Weights of a small transformer language model.
Size: 9 layers, width 160, MLP 512 SwiGLU.
Training: a variant of SOAP for these matrices, 134M tokens.
Each number is 128 + 24 x the weight over the matrix's rms, rounded and kept within 0 to 255. Layers, rows and columns count from 0. Numbers have three digits each.

# gate: layer 5 MLP gate, 512x160, rms 0.152, rows 46-71, columns 0-79
# up: layer 5 MLP up, 512x160, rms 0.147, rows 46-70, columns 0-79
# down: layer 5 MLP down (transposed), 512x160, rms 0.133, rows 46-70, columns 0-79
gate46:115098112142103126114109101123093157128161168123168130174152129127099138139107139130096143117127149081112112146103160163066116139163134118139120153155093153125140145143129117091152151110095112123072121137110151086155136144105121094128100119
up46:152151085132126083126101076139143134101132142136130080107143108129109109116141182147117117181160130183163148154112082131127147129103149164122126159115124113115155120184132142178105138134154112138154130156117128111139126150104144144114158073
down46:157127155111140115115135091091144138129148100145153135136122142107085126114155127124097092101146130139137162162116093108126148124083168124120088136158086125129108141078120184127119131067099121148093141144170151101099075132094109138131135140
gate47:128127168121125146112136142169141114145095097154116120105156128141075115113132127101117136130120140146135130155130125145085122154067113148165097143207115131122116137096144161138140106154114121141103147105077111101156163094134125142154151123
up47:092125123137114130131103097132116120105157166167183134173140118122106142159133101143134109125113156165092091069109130138135098115134151147096121173136128111130123099121136143141195135140122121114111134066169104094142103151127091093127142120
down47:139084092113118159090159120133138150112150141113125106131094157125151129158138174104125147141185138150136136130186150119084169146103110129139093129155137156128120081128137155097098145153111140148154125154088125125184106128162144142140127120
gate48:124124104164172107157108179086123167102128139150101110145100100130125120149117096110109149091115098108149121140130138158130151117170122131143146129174124148153141187106130154127097136179138135126091130130145143114080105111126111127158135109
up48:115110175110105132133156131106165131114062118084117129119141135153142140136110074123142167134159121104129071085143121110127151148166085130137100145080162170141166100116129157141099170148138108101101125109130120151121069126131121152111114155
down48:104120094105105178125164128108130145123161098102136109155151144130102170135133141134115084096200097132135125099143131099096159133104161124117123193087114103112107064137122147144127161115138120088133145160116124119125142130143104110145117154
gate49:160127145146149147118138068125141164114124112096120104129131147172111149136132142137109115131124140134100086105129130150108125114100129131123147140113151130112109119085154117132159125090122120086093118175099127129119138115114112164077125132
up49:136155091138110119142165156120067116093129145130113156109130115112130138127103118146147155136116137113128146111124087159125159155166152134111113118113130135122125075106170159107114166137168180138111120170119127135097134118100172120123081132
down49:112084113141101138119129143159098103133126145105157122127128195100107137155140135085115117092117124142118100139151156093105144138136148142124153160147151162104136121160107129146128110101110125102153140126122105189129106117141130118198131147
gate50:132122109074099180125156125114118124097114105118139147109152127122149150138088136122120162128157106126124145148146171153164154140102126116150174152141144135114112165107106086112128089136075173093092087134144115166109094088128127140150082102
up50:147126197126161180178136093091113125135082124127129124097117146127102099098095064132145132137122125108143100117102119098108156123117143119134138098146146133115120131143157101103146105104084114116119113112109120148123146113143143080138157166
down50:097152133102103152126118110146116152119145135131111156148164111118136152119142148124132137133091133147144152118134128141148187126155115152171113085148140185160107105112109139142146117112134120131165196133145146088116095130112142157116169141
gate51:114129157117131117156118138138122139103127106120148145137130131148074152149137140108152190133112123119160137148123152109202132116109154151123127105094163103127102150155097112132118112109116141154081188117127126117103150145097124118106118110
up51:095162111150111130119154123119118195109128117126105124144155184120130150139117142127112110137109133138197143126159111121129150158133169143134138078138139141133150158117096090149123088129107130141111132118119107107106139100124136140122143121
down51:101156114118168144128157104134171144095139147121140134114152151156109170136140125141129153129119098123141143110166081156154132114145105104148121109100128153185098151128141101102126119142095128120162143084133126131160109123131099129170126152
gate52:096141152141156133149116160128070096106175124148139098154154166113137123145132132138144115137143132122089120095105173115120131120154134138097103138095164150166089109128128130129149163138133152139181146128104134138161115136141110092149109135
up52:154139114139128136153135118118134156087115144154095115140147092144132146126104106150152088130114075098109106148130130150110123146146154106164099134125129135161111126143127114124090124128118125167118113096125108156113129132138117146146136115
down52:173149113128135131137086133121155137112149163111089110098116146112128104143147132131094103125142107139121120083091057142111091151128163151151128127158122061128128168165097097142155094139152146168115119101152113121131136163126084078131111137
gate53:129105071123100141123086100138160158113172112087120118191113154115108117118103115153117097173114082148120162126134132120145130139111087103142142121109139178110110104124121130147092078138113118107140148133144129098115126152179140118116102117
up53:117120127161112126136149113164162125105142130127133112145099144084136119104126101124122106164165106112129159104109129145137117148077124107120146125086127174135185112125151151135130120103119119125130096134109150096130102156130124138130112119
down53:160084096134081150108134125117127167135134139122113176111111133140139132126135155098101090147101159121129129116132129132108177114139136109101104134161128120111106140132123131096154130131134104119112114086111103124137171116151120160153142110
gate54:124172084178111139135122101148134098102148158121118136112148136161124101136102133154126142140124110130114144112140155095172126123140137163161179138148097117147137126148129101126125142118109146162144142155155182156120144131112121127102144090
up54:180138140116134175118122125156123123162113087151167116146075099095146135108159141140143127066092125152165142141093139138099113119128146150139110114104137136124137158105104163120146109089121091099093083086085138153168153115117082083115134150
down54:154145139113144094130142103109133139159126078153118126115157108133166108135116119125189131120121120138096165141166087075129075134144131148134130116115150115113100070167159100158108159146120156084119147131160127125148130160125148068094129124
gate55:171133127129146098109151122164149107104192102090152167115124109142132158126147100121135154140164099127133164120183095146111132142154116122095094113177131152139137142098118138163118109121136115098125140111146101136110134141144132142133078096
up55:111128119153131152115118105131140126121128150075143144124151124102143122129118150131133147151091090100086129171123144103125104131081117119142151160142157115128077147133122134128110123143154149159145140099112121112171135120142151133151117115
down55:153122093128151183114121128146128169146077152124165071159079161085123123123157119110123151124100133115149144131107141111126121164104121111137137178073142123100106117137130170096104152100101143160171145176109169127110122115164180140113126125
gate56:126133168139123117136123144161093148153137137111114153139139157146160101108107133151098100106137144158079082174125127141132141166100139129132131143140143106094115159136098134120111143136129110140093119144121109123151099121148120130124158137
up56:116101125122114153158116127139143123124126176150099142150158109123140120130117117119133141137115110119098136154131132130109140138076126126148116136145129140153108122111128135119127127145132128153139139091105093125133126118129113131143152129
down56:147109121105152140130083110148117131168114100132172117103142119101148111122108155143106112101136130114121129110150162144132133104144172115121088127146148118116134147149067131167098157127117164095124153142127159083131109095121126144088099113
gate57:123152076144134128105128095130118164096105122115131126075179129105140143146115120107133098107125110169151095145128096131163116133141109155131129160122125118122127079153123156084109083084108109128138132110111140124125148096161122115143135126
up57:108119082144091104131137136129134169124118155135122111087129102044121125117129105130140108101148132116104132127128171133157141159134132137132140142087178132129148157122111107159132171040140126174158095096120087127125179120160183114123130122
down57:096164139147155159139166114143125126114117119139137075132134160133103152129105123117155181117126146156154121113110122175122130086108135140132193150182114112088119117160172153112094159133119136128136154151100122094115110109133138101133182130
gate58:128076118141129107211112145124088116125145111112167119119115172077152134129122137117139131086119151129111155157156130082161076123145149144106112101152114156130097147143101121118134127136125121096119156105075112126110143126110105123108129135
up58:107114116089100075135119129113154108148164139101167133121099122077131080157134151124103150140145145108104146140089138120135096179153192145123140127122140194134113082145128116128148124149140132152141149110140106113152112125086124131143173086
down58:178105123133098156147110109119112115072155174114127141120106115131144097120107075148089195133124145161089132121081129101123119128172184081181165135175101092152152112146133132130158104116171123145107117108117108116141094148091133143081129132
gate59:150124138129155137075157098137155112143151142130146127132130126136141174169139130093110129101139104119151113131150116108149136143143125103101102095084104151109176165107123131093113158140166139130150122105149135133123068116153126116122113119
up59:142140081153101122131127115122119125154101119144120121132120125120106110159102165140132158163148160119147159136107093121099151141113125121104052139133128142132134140109103104125132149131118143141118088129152126132087123125125120093133105048
down59:146118176129109093111136095127160110127151172121115117101095133146110137169130100111123078146128135075149133104115099135172148116119114126113161170179109139122175138120148104123103131124142126141131101119124117089145143154137131122103144148
gate60:123149120138106153132097150138122146130106147129125111097109103137125135100115114129098198094147136091134150153147085150138117120102122120105123103102087179134125113146124106141155157115096139116116142167148106144101083117076156161145106135
up60:138146098095120106170124112098146107130117132164135141176134090110131151127109148125163128152132157122129109101112191120090118162181129159157114106155158115132101163134163165152120112132110118110108137154165104088130153141120110111143077122
down60:141144144104114086163148146118136148155127096163117148096097143142188095149132141101139116165111135103099119130086131171116173112176140107110105123128114144124112116132175095097137151108130164168150143161123094116121128125160103131106084135
gate61:163103100165173138144160145185104125113085101123119153098185079148105135150184116105145138144119170129113133143110136137112095104120097120121062131147136142112117154135146084135123117108119143148135115138102071119105103127118169117136121149
up61:107093122174160090107146137147153134108124145165142142112103108090119076134116120088195148132152144093146097148130114119101121144136088158107090142146161114109172134152142102097121108146125128166170143143126139116119132165130129123139087155
down61:091116176150164157111122090145138146150132094132154148111144122132151129135118142091147186134149132097133098158117089113157107106160141103159126126082123098128117146135117099148151117116145114115107115169113149133104125149089115130128164134
gate62:158108191136113135103164094130084137142150091127138113129137140155116119153114132114124113147178150127126153105105098109103113138085125131156110157140094153148132133106126119139111086118145117168128136132161104102132086118160137098123159138
up62:147142130080103095126137151114181123120079133104085101142167113128116146137103101157112156089123141146148113123111142147109136133138131165135132087171106117116116132157105120124109151111108117105128074134132171098088107147120110120119090124
down62:107141083104127123128087134162149106171168143120088139171179142103129096131120111127113128142149114152140102149117143148115185133110092146165151122138120162119114124128149170132114111087136122138136122150129069093161080160125129121155174152
gate63:126164088170131147095154118130149125100152111114149110135125122126108137111103110112090161127114166116123133153085111125168121149153107108130135136119129111172146117130149139158142143121128117157098122127148091105174132088106135134113179102
up63:162182129147139122146116107115127130141105122139092160129141154130181132169196140118121079146141145111132147165116107156095113165147126100135085119133161125113106148112136202151182188131169135111129141151152178125114174150112141145104143115
down63:108154093102136125141131168147098132114155113145175107128109124129093125082109118113155150153115161059143105127126134151129131132130084096102120139132151152148147120091089120069134135095141156108129132120122149100146141088124146095155143125
gate64:133117157143153116126141132094104148187151162125116110142134156114112144136125156121141095110155121141132145157090127147124132158119141103110122157114098116111104104112124103104126099163130126121142094115111112089139101124114122147151124135
up64:137136120114114128135183169112095159164107135119164095140144172147114141139101112141128118132124121123171121138096106157100129144141127097133133123151126103140114111139176092117126119139156148132133126133115127109154106142138116125137159127
down64:139132157130129128137156132143161131139118132101140129155135105147118116114112128148125097123140109141155189086110140100154108088127151116082110124131103130065142150102093125108136086091125111101092143118156202097113121154169134157133168122
gate65:132146161130130111134167126123113157134101133166159136160119105101098118142161163111136123139139115153112120115111118129117100141126078141101098163133142150166129160152154141137103155141162101131144151144100133143126113154115099128152130167
up65:160134128095112155100117122132121125134102081073093146113129115127109127108096121148114061118150073097104147159182115155138155127097112091164119116175076144120129159125119126120119116132135095154160099095122100079120138162121110166148161108
down65:144113137170110164138099106157113134125120101098167131115108136137121198140151154079134096109105116152152122131110112092155137097107159150133110147097152112108144127166102135099107136163151140124121111165101130137131147136102103121139129137
gate66:119122143118110129166126169113084164107081091146106147132159144105126141142136144141091162101144148148104104191120118089145144120109150088130173142113100128162119119103174136084144152117124116133149158125152102137120138138144139167118184149
up66:121119128122123110102130137129132140133094111126112089126133098087168131118124112105092119127093132125148153072135120179139139145135174114104105145089176131077110168166132152183157111154122135122154132168085129129124116129182104110135131132
down66:166139138122145073136102124114079123098147168128142094128146155140116127113099146121128120125127124174134112125132107084154100113135123137125150117124127118159136103119160115095108142126143109113122120147126141151163136141129157143134104118
gate67:178092106161145131121159139129131118126134118121102123094146120125098132141128093147110104107130148094116142175150092117121111163139197131162120085131099137166073106133107142130129100129123109104115125140146104111109119119099141150121139116
up67:112107159178153095128155122151162129139151150128136123122126108103134107114134122122177098147101081120098134103118160142121138130117106141132112146100115103093172129121154086111133101154153146156148157107110132126110148146163123111110128123
down67:145149154115121129118115122116138169070142120109130121121140135157146117149107126165097120128136163110106109114116118132120140106124106121119107128123083154168121129158114125146115112140113142127093137163141132162109146124093126159202100135
gate68:178073170127148124160100130114099126162114129158158096126146126135138138139135196112107107148136144157156131094145147159120155104167135141075124131095152158142162088149095138126138148127117140115126132089145155098127087155147178086083112126
up68:115128138084125095160145135100145121115101120148121133134105062128144116077119181149129083134128126118125143104134112148108058098166124072139158085105143144146145090118106105129118124157112137098144117085103150138133128121174146097145133125
down68:104157127128140143131177134113115160141124102081119063154157109144152116106145134134148145117156108124158090136102104117107057144108089138125118139132110127118135134133146144134144125160120139149083109160115092160130103110123135154167154118
gate69:144103134150186092139108119138123139131076100144121114146135122156132148160139108173079113131125116165097144115141144165073110137157171095174130172142151095084144136123108165107152125119144122159134143127138109165087120128144121150088137157
up69:155145157164127147107134108064148159122068133143113104102130143157128190115145117098127147171097162129153142092115152102102156111137125150098135130107108119108129161120112162104110128176101165096107124107126138151127138118126135113135143135
down69:172128146140118114156084125144163121130087114111153133102176130136155158117121120101116132115070132121120106136163101127094127127169176140159147150144159118108140166112123147163110180166129124164187110088129135119092151124138125107160117105
gate70:104172112107101137127152096163121128115119125107115140085141126128155130165104109118118110128125140127133123141175097129119126161116129113185100114133123131110143141107157144098118148127148135105111132115124113138160111156111119156152150109
up70:139122113090123110135121130133122101088145113160130138113113140113146175173148099130137127131154167085107102131146105114134112142158109112159144136128140124107096110097122131141131144118153141137100097140114117114146088126149082113090110122
down70:120118121108100113102157131149132132159124128116128113136113150124128084080130105133127129128103170133126130087176138116140127129118136080104116126102164124108103144118114098110119149138137098122089147098137121152141184110142145115117131101
gate71:070109107107123155156131148148127150076137141121117115119143115122175134100128171163188092105131161090093094145121132119115130145151195094134120139133139120148131125137142122086087143135155149186184123154165124096153124133073099078117108112